config = dict(
    n_layer=11,
    d_model=384,
    n_head=12,
    n_kv_head=4,
    head_dim=32,
    d_mlp=768,
    vocab_size=32000,
    activation='swiglu',
    norm='rmsnorm',
    norm_place='pre',
    norm_eps=1e-05,
    positions='rope',
    rope_base=7160.0,
    rope_fraction=1.0,
    qk_norm=True,
    attn_scale=0.177,
    bias='none',
    tie_embeddings=False,
    parallel_block=False,
    extras=['capped logits'],
    init='orth',
    init_std_qkv=0.028,
    init_std_o=0.0,
    init_std_up=0.028,
    init_std_down=0.0,
    optimizer='soap_variant',
    lr=0.00439,
    beta1=0.95,
    beta2=0.98,
    weight_decay=0.034,
    lr_head=0.00506,
    warmup_steps=67,
    schedule='wsd',
    decay_fraction=0.94,
    decay_shape='pow',
    final_lr_fraction=0.0,
    batch_tokens=65536,
    seq_len=2048,
    doc_mask=True,
    train_tokens=425700000,
    steps=6496,
    dataset='wikipedia_en',
)
Each number is 128 + 24 x the weight over its row's rms, rounded and kept within 0 to 255. Layers, rows and columns count from 0. Numbers have three digits each. The size before them is the row's rms in percent of the matrix's.

# layer 5 MLP gate, 768x384, rms 0.156, rows 573-595, columns 96-191
100:125135093129112104132101094084104101122154120144121131121133113109135149128081164160147158141120153113090136175099111153140128089147099096130133126147170125122151144130121138158135129136108153133196125113139116121117134119111093118098147122137134153118105145121133127104113158139142138122
105:106139107160118143101168105106164118118138177183138153141127114130147115142147120111111137112128129164143122119144123149121139134127110172159106110102122107100127125129143100152132126153164141118168076104134117109146134141081136135123129150090050147134121137130137117165119102113150159122
102:158165149103131099152151160168124116103110135112116151111130114117081127102126133113139106147116110167162125105111155144122163146131129108132136142107120110132117127116163115128102129171092112043139127144104144141107111086109096150172112089130100129084132097114155126106086163090133139126
102:148106162143138138105123111087106109101111102133099094110133166116145143105146140141143122129098113130111124105113141122108110161135140142090125098147129084136163139078145148159131156104124138099141111135123091087126183126134111126153126152165110087117126144121159112105098127175110140120
097:112153132145127149086134157111117157164152128149128131133148098161150147166118135109173132132143134119110120126136122169114135161145160143106105127144078128123120119128149148132157075119137099117168135192147124126081119076176187137135111119142162132111104099201120120129141127192163108133
099:107122133099090151108120107120133170184137112141096184136166086128106119075118143112095102134155153133126141163129166128141135114129153144169134146143152137158184099130117180162074162086144125101059119114172107171100131138151150157123114154129140105119185106127142090108145144096150141122
103:127139149167131147132094154102116103103107147118174116121191128169124157142165115122136108162141099101087102144162139159133134119126103102148145131130132085120120145111169077145147123131133185136125132134139165142135136091107112143132162145158091132084129120133171075104062135116154115097
104:157144152185114139127098133139108143109167134119126145135127123141104122134106138132071155159128118145155116090131134152122153119128126142114109165150116123113147094127110126164113169117134117107127116160134123117088143114122119151085143167124101158096110090136133130151090089108114141143
092:112083155089152107163164136115143117114127147144109104176149125129135153082101107142168134173115109108128130144141115133099156132143124150120132180117124099131117091128150123125127140124126139116122130149108119089084135132162110113127171127115064134131132113167114097093092119154111174145
112:163092126110144108129126158143087120102119072145109103091108110089150140157140104132124100108116113116132127122124185095125130138101126128181108156125130115144137118131133148080119160121117127130150143155138117164130107125128132138085105125086132149089095101134126157127123109135070159155
113:132078155148122165118099147120127134127118090133076119159141160112178130122138095166147111107145106161143117125115132135108104155106137157122170159123112110149089146125126138097137130126102098129139136093093136119147160181127090171136138156090109143105098126114142145128126136109153130120
101:139130127124135140141113109147119092179153110100118139114170085129096143112109106116198130138141117131121143124139158132080128132112119122142166082168167119113112186089146132159132132133128119124110135129114137136132100122136149068116099117167136156160102105135118133099092120142147121105
091:117134120157134064089142128121108085111134145127103124150152096108120136083125160116154145116125077126130075112124130121092144096126143148197133106138134117134139116134160103184126119122101140110109111139064097140155108121125160112106125160106112109134158141162094153085125142108124126134
095:122156102110150136116099138093131103086127146140102139163157140151075120098125118158116138140138155131142105149115162127150126094163119144095143127077137132073137131117106089136083135138119139111091083151132132151134140128147122109112088135131170113107089107151119091141077142123116136093
104:114109149157152146115140150096100141101145108121130111126157178104073141128143113119160122094103140123152107128133159144147132100137130183144145105134149137123158119136112158141162125116157154141107100146162137102164135130173114149097117123142146125150151149122167130086133155141149089169
100:136118120133132110118109109145135156127170150151154130095129120173141125144111155122145148121124143125175121158093121157149127096137125163120139159112111071123131156107106160114161145115116153104171136135110119144101118167104081114130137131142135184102111153135136131123142137115128116127
090:159120112140163142114119150154109134165120130155117139145114093094134116133114137121162153112165101109128092139130091120137121134096124122162202146158145142080186130120088144136104143097110134133135163100135128102104122118121112160153124130145142182129115126139138120131077150157084078089
095:082141117111080139128105156132130157130138141154146128136155122149116135088127140087112151100149155105132095111132117110135115083162112084091139172177129166147121074163133144094124101113105105183116107167139112139134096156108080159091158173154145131129155126120115136125141161168132146138
098:093144120154133123144102150112099133124136112146162115126150120140100117124130143129148142191134068094155152125134142113088152117182152114114133153160100140135142157126179106121078162202143107141099128126122093129140137165148121126130120111122111131123157134147171154149134111136143114122
098:167158112101154127121113142146122111195141077096142133118103139142125152148082146129120103114097137136138150166125133132130164117149126103150098099163143131144154116132148135146134107099142104129134121118113112162154126100145102147096147077147125155102091145095125113110140119158075081132
120:178143140139115088158092124148156103100148087129152134166125164178098138108120123102169130110082141070113116147105171121123131141124154131106149112114130141130119144102115106139121132140115086145107133135110104152113104142161135126154131101144095118172119117132161130083127157176123132122
092:165104124141071138149133098159090142179118174111100130144138109123149125134176141119124107167119124127183124179112148126143131136110123158101117155099147147155155147114141128130118139155132089116133153103118090149108141129123151116139157129107144146103134138142112139075096175163149156086
109:095123081149141119121152124107139105102147073122159142090110109129141136166140145127123125131135127173107093098095120145125126097133111140140125150107136192099082120109120111122119131100135136123167115163152120112144142113104117169080132173141092149123119164122122128139145139135120130115
# layer 5 MLP up, 768x384, rms 0.163, rows 573-595, columns 96-191
101:122159132111131157133158109158114130126142121096126155095106146144136101111161160134104154108103111112166140137143181092109126153097144127119146120077127106138099117101110099123127117178150158146117147151126148118106174117107133115117091086140100102222143111146126140140126130113151131157
102:085143164109108102142098125107113138115106132098079124120158114130107139150129160158153122120106186090103107135127130122125119156121117063054158105129129116096121169160118113101103096070122132123138133130152098087108116163148123145144117131160100136137162080152152158108126108108141127136
093:162108139103098134111118141139121138124164161138105118132107136186142141131130087070114101156144144140152107147121130139175131089092146124096142099122120103093101149142138127089102115158077173108131139142157133146127127118120102136193116148126128141125146187131180117143172087096115085140
116:149154129124136145119101113135159121132091137135177134117143139143130100088121096121129131099137162134104153065138125138126143121080110136121139083132118157113130139120115145109139150146137170102136131168124122093186145119093133156134118133097095120128133102095118136156154148143138109154
095:158148109148161091103156096104126147092158104110127104143120114093167115140124122122145107138086126097134101176178148131125133111132102190126161067148138161077163134145121137133128104153076121132155116146112119140138133120151117152087113132122094084108133100126096126098109112132111144168
098:185086113109109099102126158114137116168108141100144191136119115093104096138163110128149140106133140174117090115112151116134157119155164146158097126120124088135131117095139147115101123123087132161176109126151118085134122158136099145159137144087153128095128150171106113110104112129079121122
101:105143070142099112116116165154146116127132154170116182062147083148104142111124144122143176112116178151155118161118132122094083160124156100130139135124123182140116119088178156106153144148118120078142129143145093126105113152120146135131161112158099147136100101103119143115164071124189165118
104:136163106144144107105153139148107140135148137099111138137124179128114142121123138122110139125164171145116144107100120155130129078111148142163157129100131109133106152073127115114133152111138131158142121097105116127175150143093143149135107157117098141143155093137102130165113110113106112125
096:119149104131141116093134138154104126165122105179126106114108124153102100117179115145129146082085132143168127098125154113125132123111165116105155070142177141120117104152120126129120156140091119149142120148114127140139126105178124136133125122170139126132104160109126122090111160108121117127
111:114182124135064108097140088133141118169126170102110132119133097120126076114156077146134179139143120133127128110118105129083133141145140165147107157165148093113088114117115119113142137133132069099155136159136118148091087180101107110156120103140134109150079135169119129127086125156109098118
114:130111115151108118121088155135102059122062085124090108139097144128164142133134138134148179163154173114135076136122108162123128161062104147143138142100132131149112113127135124119134137162162134131126170112131169120125110144143074159129096170131108144114144149105162145129107125083131064134
102:158163111165107136101159154171080117098112150158067134134167138141129096114175094118127134141130119138094130127134111120145087099125114135131124142115096152080119143115099102114097092130130162136121138170106101111118105111102142124121173100112100089100130126111122129150135149124147151128
099:127139099131110113103143115135150054095147149167107143100151109134106105146126154149112089129087104130125130122131188144181132148068149102063153173120108165117136123111109125149151107109077102127101163170147123114148147146099153094101137146098119134151105150109133155146138150138124144141
090:142104145143140111086130131175153107137119084144129106118098122126172123136142122106150086114135134105134153155116119136089108143085126139194119127143106121141098155137166133124147127135138105139095143111166127132132110124118101103126169115119095116121152170138108173110136141109132110164
103:123141080148150143130133086167098126139119137118152112097107122108102122103105115092163173152168163103155132138154162080105136103144129080122089165125103090127107159131120113135127148155116114117147169163161112116151105143125130103172178144081122132177092128175107099130100130121124119165
105:149097130083136149118103127116118156113093149120127138124141091162146116109082116113156135125148132154174159126110101119162124159113111149107160135119148095107128111104133142143125119105123131112123121105131131107156115107134137169120182159149125127122128169133065118145110115153113178146
095:140076112116145083138116109135126113133090117186139142118088103112140084134145156135142124086124158106119081142149092085114112110136114119130111119120103099145166171105101118126117132115150137123107075165139136145135148116146122110128108155110138145169177113146142109136135108159118134120
092:120135105130149098130153099140097121083131065130113090088176098102120151126156122139128186158124111078132107147103127103122111113102156097151151129152127151137129135074093112129128146164137154157129102191137081163125128125124080132105160160148095149113119149120156137161120149148138108135
093:136084094097107116154125109150145138110113142163161106150110119104127112135148150143131113149107080137158089105101148149150157092157168123172150152124094119153159127183143152131156142095116120138121116112125142104134162083139086169121104173078102163100110109120127119158152167136109109177
094:154130110115144109126162116148108171148175141131099121137118140145130080139140147107121137119096124126110126107133110119154159123153094127100128112139105140132183131180120088120093134108144146137125167137118106096110151085132130108100161122148131113132151164087121160144119143146093165141
114:107133153158159148100145127117111131135105131154109112091122125121130091153091110140112108155108106142134156112105115091157104106107112112121139141135076108106139136122150160105159114097173152142119157124128109142154144162126131132134084097131152128162153145102157152150153164128115120095
105:107112121150175100132079180138142130129112138108134128131129085103123126120143152126117128103119152121131137138139127099096115093125133127168132134123086104114080068122193110122137096173122147133156129172077153104083081139150127109152148166138113135151106112112105111130098124095150125098
105:122098115144125133148096093142107109162175129127138146109134111097097099104169117145144138110132117152188127110147102171107127090141156086139113148104164169142126133102116144159097107077100126081122101066107144107069158106150112180088135137161148128102160096134140164117117126156148114135
# layer 5 MLP down (transposed), 768x384, rms 0.15, rows 573-594, columns 96-191
105:147121126079153121128123137151107140127139087095142155101098151137162152104130171160113100142151130149151141082151143077119170147090157093181161109104130065114116125118133111150140145129154157195134114174113145128111145120116097144106153129134121120158142175092137127110169097116136108105
104:089148127170100101145126173138148135141085131168130127159072151119136106119077152118132116117147099149166104109145112121089156134088132175124131099142119088089109126112117118136132107106135143145130127106169144116137139108122108142135132156129108130127171106133166121137135115126110131119
097:138127106122160104139149149112120123145113097126092126139131150166171132132151143127130118148143127137146130150119127124117123128146146091157082146122131155119095145112177141116119117087171104132163132145111138098137138154143139135066125095117149093115115157191136127148189125143141163093
101:124154113150114145159130123108140135110148174097144163143193126117162091158100119133132136128117134144125097111167115140105113137146149161121090131139146111090120128128115123121178076101136146113132144142147096162147140063098099133126115148100110062082098121133150140140141117116117105200
100:089127120115175075076146152134139153144122100111191159129106071099132145144116148112093100149140129092128096135140133140191081153120092148133139120108128174112103134192169126156135129147144086142131091153179114101130108180132107185106137116178121103104137137136110119115105126133169120094
098:119109138143102102136155158138131137105155118134150133173099119148120136154095126111092130158136127102127145106119137103141089136086144131127107128131098171159083066109130116137121180130129132105126106110146157127129099163106120129138138103108133154120118135104179171128124090161122122155
100:100157143117187129131086109128142133121133138158154136132105106085113156094101189117126097103150121165157107119132119140103154138140163101132181129147161103134137110138119138100131143113110134141153113110097145127098130159125104116111119121094114124115153098139117141127164127080126156143
100:128119110122107144136121162083124114116144158139132159077112129113100171153107150160127096082136112117104163118144149117149143105140135136116158144101116150104167129097093116175114124133155107066155164103147141171149097149147107071109129090139111121129104150129120130154129139133142136170
096:145149143117137117137069135159137140148120114114136113118129189121140195114113138154148145095140042163104141078149194129145106129129168118090097123137129145143101090126097115129115133165133127112184108119138106158176126145146139136152123129097134111148123180138118115101105131130117123120
102:141131142143136072141089143118147096149128130106142154147135170155120127163125130090131129136154126119124137138145162160112122121110121086142161154141131133130105095104127091144136139146081138151077096124113145115154127130098120173146112072161124099152139100163168091115117152094107153128
090:112159167071150132128097128099105156106116142100143133121114101134112127132164119132124107137090093130130148153159120159131136113167156105168120109113164128090170123145150164161124124152118120119123090112133142131121123126131147062154143092125119119129108127128062158089113082160103117041
099:144120102128123150145058145127121152125164128103131120083138131131140117131112127142111116125139154099117117129138082120124144142118096181127131123138152145121105091123146086130135142091142135120158092135136159152160143175129169147167107121116161171117114126112086106122160131186127158112
094:125173125149084154129137083098102150105138145119137159122126167107106136131179123151123086097177112139144152173129113125145132122169143167134141105093153138141113135136122137130119104142134113121138120104141126135164178126087116140119100144091125105129131159135155136117116094123104130097
094:164126151149159125099087130098123173106112160125146088142121176084124140158095098085140128143110127151148117167121127129138126129182148173092152125104120102101147109131111072154127125115094126127131108102166141107150109139152140156138094190184170117096140150152092166077124124144142131130
095:116151143124177108126108161130133115054130124142141182151164142124118149141131110109145122141138202136142112144131143117114140120202141167084109152107121096088094086140152147139115153169136131092097095116118112150120122090142129108154105098104076100116081143168121109145142136126113106111
106:124111126107150131135101117083140172178113138106130126155091118092107101106163110143110119144076112123123157115087107139113182128144116113143148172117098134128084159147197113127118096117104129155110135113114124134107149155153107119117104149120115110143117110147147113122102097176138096127
098:112109076147149129108143145141141091077137101114144105124168172097089114175111150110185107142120134166165102097150095129101086138143126098122142086116106116086141075102103111151152171127114153170146114111115114106152164151118111159163131168174169117131123131124131119152173160147090109145
099:156103132110101140113120140118080098100123069129140105104104109099090129127161168104116140118108121157109142128145102150096110125111114135120146115086125116124135141161139119148091086133118145087107117142095082116138093101127114148135118121121095134131132116129115125119166174118152128132
098:126168168127131096124123129088118069098149103168140102144133140139113133104141107136190162129132144136145099107100116121142129150156093122118171144134141086127152152091129155152135114131126152110142099105105105089128143171134126114118127133130134120126112138124108177115108079164073125124
097:109078152135150099118135146121116109119155115158096094121152141141147098113140113165129120154137172116145106135116149126165109127117140107147145138092082165147114124141132104127101082117111133105154133110128090135095102068125100142151133128113115062116184092147147176139143149125127118127
116:120138119155100164153143132128112106137182131156100152112138113104126114127132092133090075167096139103144138113129148115123093118097074120122135127145077135164110100116144147138162116117147104098184092090099152129113136122108139127143137124112143088154133200109143129136118106125107119098
102:110161118122171087117089147126115098122105136142147154109144130116140150153136134104130155159127089184143137129124129110138148080145166142146142110147111153124138106136042144128162146113131148096150150115144125126125132116144124140140125113162071072136183105149128154110132120087123121134